From a checkpoint of a small transformer trained on Wikipedia.
Size: 13 layers, vocabulary 4096, 17.6M parameters.
Architecture: LayerNorm before each block, no biases in attention or MLP, tied embeddings.
Training: a variant of Adam for these matrices, 486M tokens.
Each number is 200 + 40 x the weight over its row's rms, rounded and kept within 0 to 999. Layers, rows and columns count from 0. The size before them is the row's rms in percent of the matrix's.

# layer 8 attention key, 320x320, rms 0.0588, rows 34-63, columns 128-191
074,213,164,198,205,188,235,176,182,128,192,170,181,182,251,194,144,199,168,215,192,206,191,21,213,229,228,274,168,238,208,124,209,250,147,162,237,199,250,182,207,196,137,168,200,163,181,187,226,138,178,212,199,211,222,191,216,212,232,161,219,217,194,200,208
080,213,190,204,206,250,237,185,213,158,231,142,166,193,209,321,207,213,179,228,192,203,234,116,193,197,291,249,183,198,184,195,215,199,172,170,266,232,196,231,219,225,167,194,186,172,183,180,275,184,189,204,182,220,242,234,285,199,224,214,145,168,230,163,192
079,176,205,173,238,197,206,172,178,195,206,206,146,195,199,207,194,232,191,197,240,245,253,29,196,234,185,246,203,227,255,158,259,161,161,156,196,256,207,241,193,217,187,211,170,223,147,218,242,168,160,192,251,248,208,243,232,157,238,205,221,175,187,250,285
075,247,212,155,166,191,231,210,86,167,189,222,195,202,314,259,188,177,155,178,142,179,183,177,192,341,187,180,146,225,208,176,194,227,256,241,168,279,225,158,216,168,212,161,193,233,245,202,181,142,84,216,159,229,266,216,201,147,230,190,161,173,262,193,238
082,206,186,211,126,181,209,200,175,237,181,203,218,199,138,176,234,245,234,233,182,146,196,403,253,194,162,133,192,177,195,259,154,198,229,252,157,159,161,234,221,218,213,199,237,201,285,210,181,294,231,233,205,165,205,177,206,246,158,195,198,197,196,205,196
074,223,192,184,220,263,232,169,230,109,224,172,175,192,199,214,176,193,182,245,240,219,157,169,132,224,240,262,263,163,202,246,231,282,199,208,225,270,163,185,212,191,217,177,161,209,94,168,255,217,222,278,195,225,212,243,305,196,240,173,180,196,225,218,241
085,182,170,160,184,137,197,172,174,208,229,219,189,200,233,254,204,201,173,153,176,205,230,319,238,234,64,192,202,181,204,191,226,198,192,184,173,229,155,188,182,229,197,204,206,180,203,238,141,113,211,157,227,182,252,256,192,228,164,195,211,232,196,182,202
082,207,198,245,193,171,160,191,199,246,217,192,227,195,172,146,187,224,190,158,159,162,174,382,183,216,168,163,238,187,218,245,189,216,207,215,129,169,157,197,195,204,212,189,173,253,245,203,153,232,253,225,214,206,197,222,175,195,183,187,212,224,182,166,186
088,180,247,198,191,210,268,206,165,152,221,212,203,190,144,203,251,214,162,218,198,241,212,52,150,146,193,244,197,140,227,127,222,140,228,198,217,211,209,198,187,200,172,167,210,178,103,226,241,213,194,221,164,202,145,172,276,172,213,162,172,146,185,237,159
082,164,232,232,236,167,184,151,171,141,197,208,246,200,211,188,234,187,183,182,211,210,177,0,146,140,164,231,183,197,263,180,183,202,191,153,234,186,245,172,224,233,156,209,204,223,131,233,240,102,114,192,223,215,194,208,198,143,208,178,267,204,227,259,153
083,195,182,238,153,218,151,232,254,237,185,235,191,191,191,206,186,210,263,195,165,205,226,359,246,195,222,172,225,114,164,294,152,182,266,220,232,187,202,209,169,206,221,153,198,220,263,217,222,252,223,205,161,168,188,170,188,216,225,199,199,201,199,172,205
078,240,159,196,197,178,142,186,154,181,210,210,209,196,185,176,202,190,173,148,237,206,173,309,201,207,217,137,180,244,239,267,203,197,182,187,133,159,229,171,237,161,216,244,205,230,259,170,153,195,180,174,186,173,152,240,186,248,203,198,168,220,156,192,246
082,176,195,234,298,241,181,228,259,192,208,226,183,202,158,158,206,193,159,204,244,184,204,125,143,135,290,204,273,172,220,220,193,175,167,195,229,215,189,218,201,181,161,180,179,221,162,228,221,244,187,238,227,165,111,223,175,167,231,185,150,173,173,229,191
077,183,201,199,153,195,182,237,176,175,157,194,195,226,123,197,260,257,206,251,159,224,275,363,213,153,172,113,236,225,219,238,139,188,194,185,158,205,193,218,163,148,213,191,168,167,228,147,203,299,210,199,209,195,196,240,112,180,187,173,190,153,207,168,186
078,193,110,228,235,215,185,228,181,205,232,204,189,188,181,185,229,205,225,226,205,216,181,229,190,219,228,181,222,156,181,221,172,263,230,240,190,157,195,189,199,228,172,185,182,233,178,218,195,177,203,215,205,153,152,220,186,213,178,221,210,214,218,182,143
071,196,186,147,158,113,193,227,227,239,226,193,252,156,143,178,195,249,212,187,152,151,184,339,241,204,191,169,195,202,143,205,163,201,220,231,133,136,110,157,154,238,220,194,256,232,199,199,160,253,251,230,238,203,183,187,160,227,192,162,157,203,185,129,140
078,170,155,140,149,151,190,224,155,224,214,181,220,198,211,124,239,218,224,205,129,147,181,192,249,195,130,188,167,208,201,185,175,249,178,273,188,166,128,180,182,233,185,239,227,235,171,190,183,186,258,138,295,188,224,175,286,282,185,190,237,235,193,169,164
082,217,186,191,171,202,156,221,261,193,182,242,212,226,172,132,239,206,250,205,214,238,224,297,270,153,214,114,210,158,229,136,151,200,152,217,189,169,182,227,211,230,181,134,233,168,234,207,251,275,251,262,209,164,128,211,160,226,125,183,203,221,224,180,231
077,198,218,214,169,180,171,185,277,246,157,120,227,204,228,268,202,203,202,226,159,163,199,364,203,175,157,261,188,235,229,231,229,173,219,228,235,236,158,172,180,275,210,190,196,230,178,172,256,179,204,162,214,258,217,228,196,193,146,218,159,190,256,228,179
083,208,187,125,137,167,230,193,201,187,155,198,235,179,204,252,238,204,204,230,173,135,173,358,176,239,189,217,173,219,212,207,155,277,221,203,168,195,160,212,214,223,239,150,217,217,238,188,177,254,235,248,201,197,258,202,219,222,221,181,199,230,229,184,166
080,218,210,187,180,162,174,201,268,203,201,201,219,222,220,282,204,272,227,236,173,173,304,222,204,218,145,250,262,225,156,145,227,234,194,168,126,216,207,220,158,220,185,192,264,172,148,194,313,199,172,191,253,173,201,214,177,195,166,182,220,193,219,229,181
084,213,214,208,213,248,171,196,264,261,225,157,207,191,206,131,236,164,235,215,186,208,238,312,279,120,235,134,210,226,159,211,170,147,166,213,221,191,195,230,201,166,99,240,218,196,273,217,178,257,198,203,171,184,142,186,234,244,176,213,211,180,248,185,201
074,253,136,130,229,179,231,149,248,98,157,260,211,241,183,214,162,251,192,163,204,307,267,115,168,251,220,285,168,130,241,167,184,181,201,229,223,163,234,218,247,199,179,147,195,212,116,144,247,193,195,234,145,211,141,183,203,260,204,170,201,231,226,253,254
077,165,210,197,174,147,225,179,150,148,235,180,180,232,254,214,193,200,187,212,186,212,226,247,204,195,142,249,215,203,252,238,219,213,136,200,197,258,191,229,183,259,255,181,124,162,235,204,307,154,204,219,252,250,295,164,234,184,149,216,194,150,187,229,249
077,196,219,248,223,171,218,168,196,232,245,158,192,202,237,224,212,159,186,252,155,240,184,31,169,221,216,182,176,183,236,166,219,149,166,172,268,249,181,230,225,198,200,171,184,183,159,189,194,221,227,201,182,235,210,216,282,147,191,208,209,166,254,204,185
071,133,219,298,200,153,136,191,121,199,159,210,160,179,116,116,260,173,189,239,186,207,216,188,234,172,185,164,255,131,193,273,205,187,152,247,189,183,218,216,180,162,228,219,144,228,192,173,189,271,214,196,194,208,181,242,154,214,165,172,231,173,176,240,219
084,170,189,227,148,181,186,171,210,240,183,237,215,205,158,179,246,246,240,206,170,226,233,429,235,178,142,158,205,199,160,228,171,229,177,212,157,170,209,188,211,219,205,176,217,195,241,161,204,244,228,180,190,184,157,237,163,207,158,229,193,213,175,168,170
081,175,192,177,217,203,179,192,182,154,196,220,200,172,158,122,236,233,206,209,205,212,146,358,196,161,185,181,233,172,226,249,160,256,204,192,167,197,168,204,190,174,189,185,196,228,179,179,203,253,220,251,192,211,179,184,232,236,186,146,206,153,182,181,222
077,193,220,190,188,190,214,177,181,163,180,206,202,214,153,218,195,203,270,185,198,195,139,355,171,163,145,202,233,231,174,168,186,222,181,218,177,176,122,168,152,232,188,180,215,216,192,172,170,190,195,232,197,161,207,185,163,183,159,207,211,219,233,176,180
071,222,215,227,219,176,154,183,226,245,152,225,250,192,102,181,182,259,187,198,222,184,205,356,222,143,195,126,242,196,180,272,141,180,211,219,186,128,163,233,212,229,232,186,260,208,245,215,183,272,204,231,190,188,155,169,201,181,188,175,184,184,184,188,180
# layer 8 attention query, 320x320, rms 0.0667, rows 35-63, columns 128-191
075,196,125,186,241,204,121,262,179,272,164,196,173,226,194,269,191,188,273,191,252,242,204,190,210,199,235,212,272,169,110,245,140,226,200,129,226,171,138,172,228,175,243,140,154,158,181,133,206,280,179,219,202,222,178,163,237,273,238,205,176,221,215,197,207
078,228,208,165,129,151,225,169,218,175,244,138,204,230,230,160,192,201,160,127,286,178,201,189,196,164,207,230,178,220,183,206,194,161,174,252,237,211,275,204,252,217,217,203,202,204,191,193,222,99,206,162,209,292,255,232,225,138,200,188,176,170,161,239,179
070,241,211,210,224,196,173,259,196,232,215,133,159,186,146,182,251,214,144,186,245,201,176,210,193,209,205,179,205,232,219,224,214,195,307,241,186,160,204,214,130,202,168,207,164,214,214,255,230,225,191,242,247,195,255,205,267,154,199,160,174,247,99,105,208
077,159,205,253,208,192,184,293,245,199,230,209,239,154,187,220,125,150,176,246,266,214,223,222,159,183,196,200,184,162,185,218,247,233,351,271,222,182,223,142,212,167,185,193,233,186,127,206,145,286,215,305,182,165,242,212,161,258,203,114,210,198,185,167,202
067,226,160,230,285,197,157,215,264,158,202,245,170,170,226,228,303,159,194,175,254,280,203,163,214,142,261,178,220,128,209,255,245,182,102,228,153,214,187,196,206,197,148,124,199,199,255,189,260,255,179,277,142,229,225,216,213,164,184,172,193,175,214,186,216
082,189,282,154,174,185,247,220,188,228,185,163,219,224,248,152,201,146,235,195,164,213,179,219,157,213,207,251,215,195,293,201,271,274,307,296,241,200,244,190,257,193,166,192,118,196,172,224,149,153,187,269,183,179,212,222,124,215,172,140,256,196,221,186,181
076,213,210,167,245,150,288,172,282,126,212,222,257,179,217,109,193,182,167,251,231,220,155,232,191,165,168,268,185,211,271,165,248,241,205,256,183,228,199,209,180,248,194,177,254,178,162,282,195,233,191,242,234,221,194,187,146,163,220,190,273,195,182,209,184
088,224,207,146,98,141,233,173,189,128,201,278,206,236,233,232,221,209,183,176,202,204,161,156,225,254,192,199,217,221,189,181,128,184,145,213,190,283,214,254,203,209,232,176,248,235,220,188,256,158,154,194,247,207,230,232,271,202,173,192,233,117,322,296,209
079,264,235,123,69,169,191,197,193,143,190,263,185,188,196,158,196,239,193,198,192,199,193,208,216,245,134,251,167,290,225,178,175,137,143,173,171,206,232,229,188,229,196,208,215,229,183,182,180,111,168,122,235,282,197,228,223,76,212,218,172,208,280,241,171
077,123,125,260,186,235,153,264,226,327,235,231,264,175,159,218,156,173,238,230,125,169,254,200,228,175,217,201,170,150,225,209,169,240,213,250,261,220,190,196,238,168,204,173,164,140,152,203,207,266,202,212,227,178,199,243,170,241,180,245,194,240,191,195,220
071,167,198,199,200,258,179,183,160,239,181,134,165,164,158,207,257,232,236,225,225,153,228,230,204,211,231,229,195,273,175,187,212,292,191,164,180,163,226,159,170,174,229,185,223,177,219,251,181,263,187,166,143,260,227,143,190,252,227,193,241,253,159,96,228
078,214,173,196,229,175,124,100,242,120,205,203,192,217,230,210,214,195,270,204,238,204,192,187,228,189,150,202,203,175,240,219,216,132,115,238,167,252,199,218,181,170,228,206,262,142,177,247,214,191,177,176,184,273,109,217,162,164,172,227,228,192,203,302,214
074,180,230,132,164,177,296,124,251,138,179,237,219,187,197,133,168,182,218,213,287,235,166,219,217,227,184,186,215,191,263,223,157,178,282,215,205,226,170,246,220,206,173,111,249,235,201,169,195,224,219,323,196,200,212,201,255,227,138,150,141,180,224,232,256
074,161,183,228,211,187,207,201,258,151,177,195,156,174,239,165,188,207,241,224,188,202,190,176,198,191,212,215,238,219,262,177,268,145,206,265,190,219,184,154,162,168,201,206,254,191,141,250,195,260,223,176,189,257,194,146,144,151,237,152,227,228,160,226,220
069,276,236,158,230,195,276,138,246,130,197,181,214,171,313,203,153,215,202,264,136,182,155,203,159,174,210,221,180,240,230,151,226,235,248,237,177,254,153,167,146,248,236,161,246,157,187,219,224,221,95,203,279,117,236,176,191,201,244,165,179,223,210,233,158
072,218,238,157,193,203,275,197,205,172,212,299,183,207,313,178,166,170,211,213,161,137,173,190,183,253,212,187,246,193,194,156,249,231,273,258,179,230,188,152,175,194,257,214,208,208,219,265,179,198,149,145,215,117,317,212,103,219,228,174,230,193,210,206,192
078,207,211,178,190,232,237,184,209,192,204,239,232,193,281,125,200,147,160,209,214,222,142,211,188,123,179,205,131,190,219,163,227,162,281,198,254,241,176,156,263,200,176,205,261,180,189,115,188,263,331,277,177,216,180,236,203,255,114,144,213,129,226,239,248
073,218,236,245,233,204,88,264,245,185,194,205,219,194,201,172,239,144,241,196,172,211,216,202,151,205,217,174,217,150,224,242,256,177,238,245,146,177,177,251,185,207,158,233,129,161,181,233,179,215,173,230,214,158,130,215,220,171,170,226,200,257,206,165,194
081,232,217,209,302,195,190,218,247,173,215,234,227,138,220,239,238,169,159,227,199,247,182,214,188,136,224,146,154,159,179,231,273,267,234,196,159,131,187,225,149,195,180,176,185,216,195,164,249,195,250,256,146,161,265,192,230,269,213,150,132,274,199,149,166
072,212,254,196,193,194,208,180,264,226,165,180,232,205,154,163,210,174,286,231,198,222,143,205,158,129,144,195,205,176,187,180,207,201,228,251,212,142,154,246,204,271,177,232,154,201,126,163,213,204,260,193,235,163,139,184,192,220,138,186,172,238,200,251,139
080,134,147,228,141,220,97,213,128,277,208,179,190,204,168,200,172,94,244,207,227,245,224,211,181,195,135,180,220,140,181,199,232,199,253,159,267,138,188,141,234,136,201,244,148,139,148,140,175,251,244,148,154,216,116,197,153,257,190,243,183,204,194,173,287
072,172,167,211,164,237,211,213,175,175,168,239,203,232,181,230,225,246,137,172,183,183,248,196,146,220,248,180,172,158,81,185,194,191,212,173,212,244,180,202,213,209,180,176,245,206,232,230,204,222,276,235,144,225,242,176,231,260,192,87,233,156,158,157,156
074,243,266,144,224,227,137,206,197,207,182,207,195,245,215,189,240,169,176,194,291,238,208,188,207,190,193,201,259,170,258,233,263,222,248,248,176,191,231,186,194,161,171,197,169,179,146,103,167,170,249,236,259,205,190,177,157,195,187,214,193,190,222,172,199
069,259,175,210,142,172,223,235,168,109,246,251,173,176,226,238,200,215,186,171,182,194,209,153,252,278,202,120,179,156,170,195,187,173,21,210,205,277,162,253,243,217,185,180,164,226,254,223,225,115,175,236,203,237,154,232,285,222,191,173,151,180,277,266,207
068,165,259,206,149,229,228,122,203,72,161,226,193,208,238,236,206,204,190,217,272,220,236,226,231,263,154,180,201,180,260,219,221,229,139,130,176,241,260,200,192,221,224,203,202,218,190,273,130,228,165,281,143,210,174,205,174,171,174,213,276,171,244,203,280
078,173,238,166,170,227,259,250,220,240,186,219,248,196,191,147,243,198,257,246,188,256,215,248,218,201,236,220,172,163,237,187,213,254,277,198,178,155,220,129,176,199,218,213,155,204,114,117,109,261,264,264,232,182,203,206,199,271,147,192,276,193,197,143,177
073,190,193,103,256,214,217,134,209,209,144,243,206,203,191,179,253,184,259,218,260,272,236,235,124,154,166,208,137,200,234,186,233,253,293,201,172,203,234,152,187,187,192,129,228,172,184,229,170,296,196,265,198,216,219,193,193,199,232,185,273,192,224,150,236
072,130,183,111,186,167,291,174,228,194,229,243,230,197,264,127,194,190,201,247,109,214,197,213,147,179,203,283,272,235,175,224,216,291,253,316,198,184,215,156,266,196,233,197,198,157,145,125,211,201,259,211,245,200,243,155,203,225,176,157,270,194,180,237,180
062,185,168,134,211,170,198,154,272,127,211,234,286,189,269,255,177,163,196,262,168,187,225,217,170,244,137,149,202,247,212,181,175,259,183,248,184,181,269,203,212,182,204,120,247,161,202,230,208,204,168,234,276,220,214,201,211,217,250,223,171,219,172,221,156
# layer 8 attention value, 320x320, rms 0.0479, rows 32-56, columns 128-191
080,261,191,161,120,230,181,133,203,161,172,211,191,238,168,177,242,153,266,212,178,184,145,186,233,155,235,238,254,184,157,206,168,202,104,211,155,196,244,147,210,168,229,175,243,189,189,216,185,153,124,170,265,229,181,163,189,155,205,201,251,212,175,256,232
097,195,213,245,170,188,235,196,213,198,118,272,195,182,174,147,196,205,187,196,169,245,303,221,248,244,201,237,197,189,189,186,193,206,195,228,220,194,161,201,201,267,197,228,158,187,178,194,241,225,192,179,199,199,164,230,204,182,228,151,229,200,149,207,238
087,177,119,191,214,193,246,267,166,212,132,235,234,150,169,187,176,202,191,235,89,135,219,178,203,168,186,155,197,192,263,131,154,163,200,233,213,294,204,175,218,211,253,193,170,162,189,244,212,219,240,205,198,208,244,166,165,191,228,139,172,217,229,185,173
090,190,155,221,134,221,221,149,259,252,156,198,190,225,218,180,186,271,185,219,117,242,251,224,208,235,44,167,271,241,176,170,199,175,188,228,174,207,219,191,236,207,226,196,202,182,259,205,181,186,249,159,195,259,198,273,216,168,192,217,228,184,80,147,253
093,189,193,189,118,194,175,164,243,162,222,107,204,194,186,232,209,269,206,237,147,186,76,220,164,202,125,217,250,245,222,197,145,246,218,276,203,180,148,119,189,180,186,209,206,160,178,151,179,167,221,206,158,104,197,184,200,172,232,197,254,186,157,210,192
085,211,145,148,215,224,163,202,158,201,239,185,216,176,252,198,248,125,288,196,217,145,222,194,197,195,218,237,182,176,248,159,153,174,213,199,209,210,214,223,192,196,184,212,162,237,193,165,248,167,185,159,213,265,187,210,182,150,153,246,258,188,225,217,204
096,185,213,229,328,199,176,174,210,215,205,149,178,201,203,192,136,152,184,187,223,132,109,214,162,239,237,185,226,216,230,147,120,181,220,170,176,218,237,194,237,231,225,198,194,200,183,187,164,254,195,212,200,158,185,116,221,185,193,171,196,213,166,171,172
090,262,221,163,234,265,105,256,185,121,183,281,221,202,240,186,168,109,214,243,202,196,262,184,233,207,201,185,250,209,176,191,218,214,171,222,232,213,249,163,219,250,156,156,223,142,181,197,265,166,133,233,247,276,151,179,171,158,232,274,229,212,255,196,230
091,174,223,227,225,136,199,242,138,185,170,213,155,210,216,174,266,206,127,219,243,198,279,216,168,217,159,243,47,207,175,180,154,233,139,137,213,160,246,157,240,278,81,213,195,216,176,178,228,248,162,208,251,203,201,163,236,277,220,181,208,236,210,169,164
096,241,179,77,147,144,179,230,158,192,174,248,215,206,225,221,294,187,182,206,236,157,207,192,193,160,203,234,176,214,208,200,204,213,228,187,180,201,254,168,201,166,207,253,219,191,190,211,209,219,189,181,215,186,193,189,211,208,168,170,270,203,243,175,204
087,186,154,292,194,174,222,131,171,187,129,222,186,226,190,205,208,255,166,177,212,231,260,190,314,235,150,164,218,280,168,234,172,179,211,248,160,184,203,237,222,234,223,164,174,177,239,156,169,221,244,210,114,209,176,180,282,278,212,183,117,210,163,262,177
094,159,88,174,95,271,210,287,246,213,238,242,238,201,225,244,174,237,205,212,202,243,188,188,181,223,127,176,273,224,208,201,196,245,162,261,185,232,245,173,238,204,244,185,186,218,196,208,175,232,256,197,235,202,210,284,282,139,206,217,204,222,139,205,151
082,250,202,199,275,158,169,225,163,167,237,218,164,160,210,258,239,178,78,169,164,219,135,225,164,168,257,187,223,207,242,195,173,238,190,193,136,176,216,144,251,213,203,213,220,156,236,252,213,249,282,207,239,229,244,169,267,210,157,223,202,205,234,184,199
094,192,144,128,175,185,160,220,192,176,119,233,196,187,238,213,143,212,180,241,136,156,155,215,217,193,248,164,332,179,195,175,234,210,231,221,174,234,243,136,238,202,157,215,203,126,188,253,243,175,143,199,198,208,245,234,152,199,260,246,232,185,162,191,199
100,225,204,155,186,226,158,169,270,211,258,201,212,206,210,239,173,240,268,220,233,225,108,190,157,127,173,204,223,165,201,209,161,261,192,233,187,243,188,208,202,206,185,141,233,226,171,272,200,174,209,235,202,147,249,238,166,164,214,174,270,201,246,180,227
091,200,208,228,179,117,222,165,233,212,206,229,189,175,138,192,260,254,251,221,248,129,202,169,140,175,186,285,231,237,185,180,198,191,206,237,219,210,135,235,129,142,151,169,211,168,233,201,180,186,189,197,147,161,162,200,257,202,184,182,205,197,308,149,195
094,174,198,194,177,151,206,177,217,236,156,230,202,211,159,163,173,189,155,168,168,193,201,223,227,246,216,167,202,277,209,208,199,215,274,198,205,208,313,188,174,266,152,196,232,254,250,165,175,194,228,202,181,225,230,186,203,265,214,184,152,230,208,154,136
092,232,212,186,208,187,230,257,183,101,224,196,215,178,149,206,145,149,182,186,155,216,217,221,257,206,264,255,202,179,186,181,204,226,147,152,197,184,138,149,183,204,182,195,185,165,158,174,255,224,162,207,201,243,187,207,191,319,190,214,199,188,258,165,216
083,194,195,141,178,263,131,152,213,227,194,166,196,177,170,246,161,189,269,221,196,222,163,183,198,169,263,148,252,213,184,223,231,202,146,249,180,207,191,283,191,184,178,110,211,167,205,204,230,166,122,263,205,125,213,147,166,232,227,176,251,193,210,187,226
093,244,254,218,188,217,188,160,280,253,198,147,235,206,170,172,217,204,295,201,161,118,159,202,190,173,205,223,216,191,205,228,231,182,162,221,172,269,149,193,196,167,282,150,247,193,235,160,140,180,204,189,108,177,233,214,176,255,216,143,261,183,197,168,301
088,241,179,159,191,161,184,144,166,215,149,136,183,174,224,176,232,186,183,229,209,172,163,194,144,231,157,185,119,217,207,169,223,219,169,131,237,157,270,261,177,199,240,190,257,230,194,167,142,203,182,196,277,183,153,290,158,211,142,236,246,197,172,208,185
092,166,157,148,162,210,112,160,221,200,189,204,193,229,190,185,282,152,198,213,212,239,216,198,201,156,212,201,154,169,125,200,250,217,175,229,175,231,231,197,176,189,152,255,238,247,220,207,197,140,196,177,204,256,232,198,169,155,204,216,233,193,229,197,196
093,212,229,153,306,256,145,184,164,212,239,263,205,191,205,234,231,159,185,212,258,229,236,190,208,194,274,114,240,140,181,228,286,193,203,223,188,211,252,259,190,170,295,248,238,192,201,206,123,128,208,200,178,249,164,148,204,169,240,212,155,231,285,222,160
093,232,220,166,159,121,179,175,185,230,199,243,183,212,159,187,224,259,188,184,172,154,164,191,202,199,191,202,227,159,169,165,137,140,251,229,180,223,154,207,185,199,217,212,171,245,239,245,197,216,250,194,108,204,226,144,265,212,188,157,250,173,251,101,172
084,133,131,210,76,137,222,160,196,215,120,136,207,182,130,206,280,257,168,233,123,229,278,175,201,288,125,226,103,209,177,238,197,185,213,186,241,168,164,106,186,187,193,215,208,142,178,181,162,244,195,190,229,223,170,268,214,247,200,224,182,188,213,143,176
# layer 8 attention output (transposed), 320x320, rms 0.045, rows 32-56, columns 128-191
078,229,165,194,267,146,196,256,168,117,204,170,172,138,297,250,155,188,176,306,219,211,190,129,163,194,145,199,185,159,255,126,225,173,216,202,207,154,172,232,167,211,175,243,196,201,173,183,255,209,176,244,151,176,222,263,262,189,171,179,154,199,249,212,148
097,229,210,193,159,221,198,139,177,235,220,212,141,215,278,201,201,199,159,55,255,151,185,191,182,184,157,185,172,237,206,187,216,175,208,148,237,165,203,155,276,160,202,212,250,187,251,202,187,161,164,156,151,219,223,185,185,217,260,223,189,224,258,243,159
085,180,206,180,196,191,205,172,202,234,193,182,183,382,229,195,178,172,210,0,224,193,204,316,177,184,207,199,173,201,231,274,205,199,210,191,190,197,201,213,206,210,197,232,210,208,227,171,182,172,177,186,197,195,187,222,186,233,203,214,225,168,213,228,205
084,240,225,179,187,153,134,199,167,222,194,194,231,82,237,294,198,214,224,432,246,230,194,258,191,148,211,221,174,211,189,287,175,267,178,174,202,155,194,161,209,196,245,237,179,204,176,214,257,216,178,177,169,163,176,181,223,233,245,223,201,277,246,217,191
088,203,137,186,230,220,182,193,200,183,177,217,179,344,273,263,135,203,239,44,244,171,183,145,197,188,261,238,166,156,206,200,163,233,174,133,228,198,268,193,169,224,215,196,252,166,252,219,225,221,163,225,151,220,217,224,193,230,231,213,179,167,279,205,211
093,230,281,210,277,173,243,251,201,246,217,214,220,213,146,183,140,200,92,191,242,195,219,200,257,215,134,193,180,163,173,202,204,175,227,234,203,237,174,196,181,213,122,153,143,173,222,177,157,251,227,213,230,179,202,248,164,252,164,111,206,103,192,164,252
092,121,166,229,184,219,181,214,211,179,187,210,265,102,163,166,248,226,200,278,179,222,304,273,231,162,199,221,157,163,188,215,176,229,199,221,197,164,218,166,176,241,183,242,200,260,209,182,218,150,223,219,193,214,254,241,134,277,211,164,286,227,217,210,224
092,232,214,174,177,161,265,196,184,188,195,167,148,271,161,184,218,204,175,153,139,165,210,190,180,162,235,168,185,164,242,204,287,219,248,279,185,216,145,274,178,227,208,248,180,254,177,247,217,160,193,147,245,201,256,193,164,247,204,193,211,175,212,251,151
095,173,269,202,191,240,186,166,247,306,187,195,225,166,143,163,204,183,212,210,203,213,202,165,241,188,197,221,305,189,193,204,220,122,226,153,228,175,178,279,197,136,182,128,215,162,163,187,192,177,260,157,143,184,211,203,174,206,167,209,211,137,155,218,221
102,178,260,266,258,227,243,185,199,261,233,168,179,324,182,227,140,253,187,112,163,210,177,172,219,216,274,221,218,220,234,216,150,149,217,143,169,224,170,240,168,151,169,120,207,160,172,153,178,197,255,258,126,181,198,160,139,208,138,176,132,93,149,158,292
087,167,209,222,209,203,166,239,229,225,189,193,223,108,154,161,147,163,266,410,176,184,182,175,148,199,214,240,225,217,299,237,219,165,152,156,262,243,215,171,188,121,228,209,204,190,135,251,201,168,221,227,228,217,186,223,149,156,158,204,182,170,174,106,247
099,286,240,192,216,178,159,156,174,198,185,198,142,241,204,225,250,163,203,90,246,183,213,154,150,135,138,266,166,210,238,164,221,192,205,222,194,214,188,192,198,199,241,281,254,231,189,173,193,163,122,213,185,126,95,194,123,240,224,196,265,147,245,253,203
082,197,208,211,211,186,171,156,251,246,188,163,244,99,224,183,221,257,210,307,213,196,247,214,186,130,143,266,156,191,175,195,204,252,194,227,173,202,180,243,117,180,200,237,186,219,115,162,177,187,172,236,189,156,42,225,99,229,187,147,304,201,191,217,271
096,217,203,149,200,175,181,164,212,191,200,213,183,326,273,215,218,200,207,33,211,175,219,142,181,180,136,215,105,194,275,143,210,224,174,188,203,206,149,204,173,239,216,268,166,221,177,220,258,170,151,170,210,149,161,258,267,253,275,243,242,160,223,285,169
106,225,214,199,233,141,189,161,171,157,161,209,162,234,136,255,251,213,163,171,249,266,196,271,139,168,160,191,204,193,208,233,280,145,177,125,165,175,205,177,176,229,233,188,195,208,224,203,274,198,180,199,113,204,157,218,228,210,169,135,164,142,177,219,170
097,171,193,198,199,256,231,253,205,156,197,117,221,238,195,226,127,213,240,267,187,268,164,218,216,271,289,196,211,186,226,215,142,202,197,136,182,213,238,177,206,208,188,165,275,160,150,211,163,228,266,240,152,223,268,172,175,132,131,199,128,151,170,114,239
099,107,229,213,143,267,196,165,248,242,238,136,214,241,251,178,257,176,263,121,218,153,157,226,182,183,314,203,186,183,198,213,203,197,194,229,193,191,183,281,226,190,250,232,215,117,149,224,167,149,199,176,161,193,101,147,140,260,201,199,293,208,203,227,218
094,200,200,182,263,241,310,164,224,237,219,236,223,171,229,178,185,230,133,264,226,190,154,220,215,230,202,199,192,213,145,241,141,183,234,155,187,257,212,224,186,229,165,181,200,238,236,187,164,158,241,167,193,226,194,166,193,113,199,163,175,202,205,157,118
080,227,229,216,248,157,205,232,226,121,232,143,160,261,222,220,262,228,142,250,171,217,224,134,156,194,171,183,205,227,195,141,241,227,241,231,133,147,212,239,192,204,220,253,210,233,149,221,239,197,193,137,174,216,263,194,217,170,164,204,198,176,209,190,211
098,180,120,189,236,110,244,219,165,115,187,172,186,269,222,235,181,162,182,170,219,246,196,195,209,226,279,153,230,212,213,172,225,236,228,226,202,199,245,203,190,263,212,177,161,173,204,214,280,214,117,206,213,212,284,240,278,197,225,238,97,129,192,253,144
094,194,200,245,219,238,237,254,222,168,175,221,229,309,139,190,172,204,206,175,173,220,179,152,261,179,254,149,269,177,183,248,214,195,229,241,196,232,203,196,205,193,177,162,145,149,206,190,204,235,262,250,166,202,263,179,207,219,98,178,185,131,182,164,303
097,192,246,264,207,193,231,235,239,149,187,165,151,167,261,186,181,233,199,242,150,253,168,197,239,260,196,189,232,249,191,170,170,91,163,244,246,198,209,175,232,181,244,199,233,190,258,320,176,233,222,139,192,196,129,213,247,196,198,261,155,217,184,256,185
083,200,193,231,170,181,188,236,181,188,171,177,166,380,160,136,222,210,190,0,176,178,196,156,201,171,230,170,214,246,159,181,152,181,232,271,177,194,159,214,189,183,241,222,220,229,204,220,197,202,175,193,282,187,173,189,159,234,143,212,230,172,150,187,227
090,136,205,232,150,207,228,137,168,207,162,149,235,26,225,240,203,220,224,413,211,236,227,265,215,194,206,220,175,264,225,249,130,227,151,94,214,157,231,164,219,187,234,247,259,179,218,174,185,249,184,186,171,205,214,203,175,241,260,203,186,261,202,202,226
078,200,185,206,183,267,164,201,175,215,177,218,185,313,246,225,133,206,244,24,238,191,183,91,174,182,230,246,235,229,211,172,201,189,156,140,260,224,238,194,240,153,228,210,227,169,210,217,193,206,195,230,162,200,233,138,244,169,200,207,181,147,198,202,267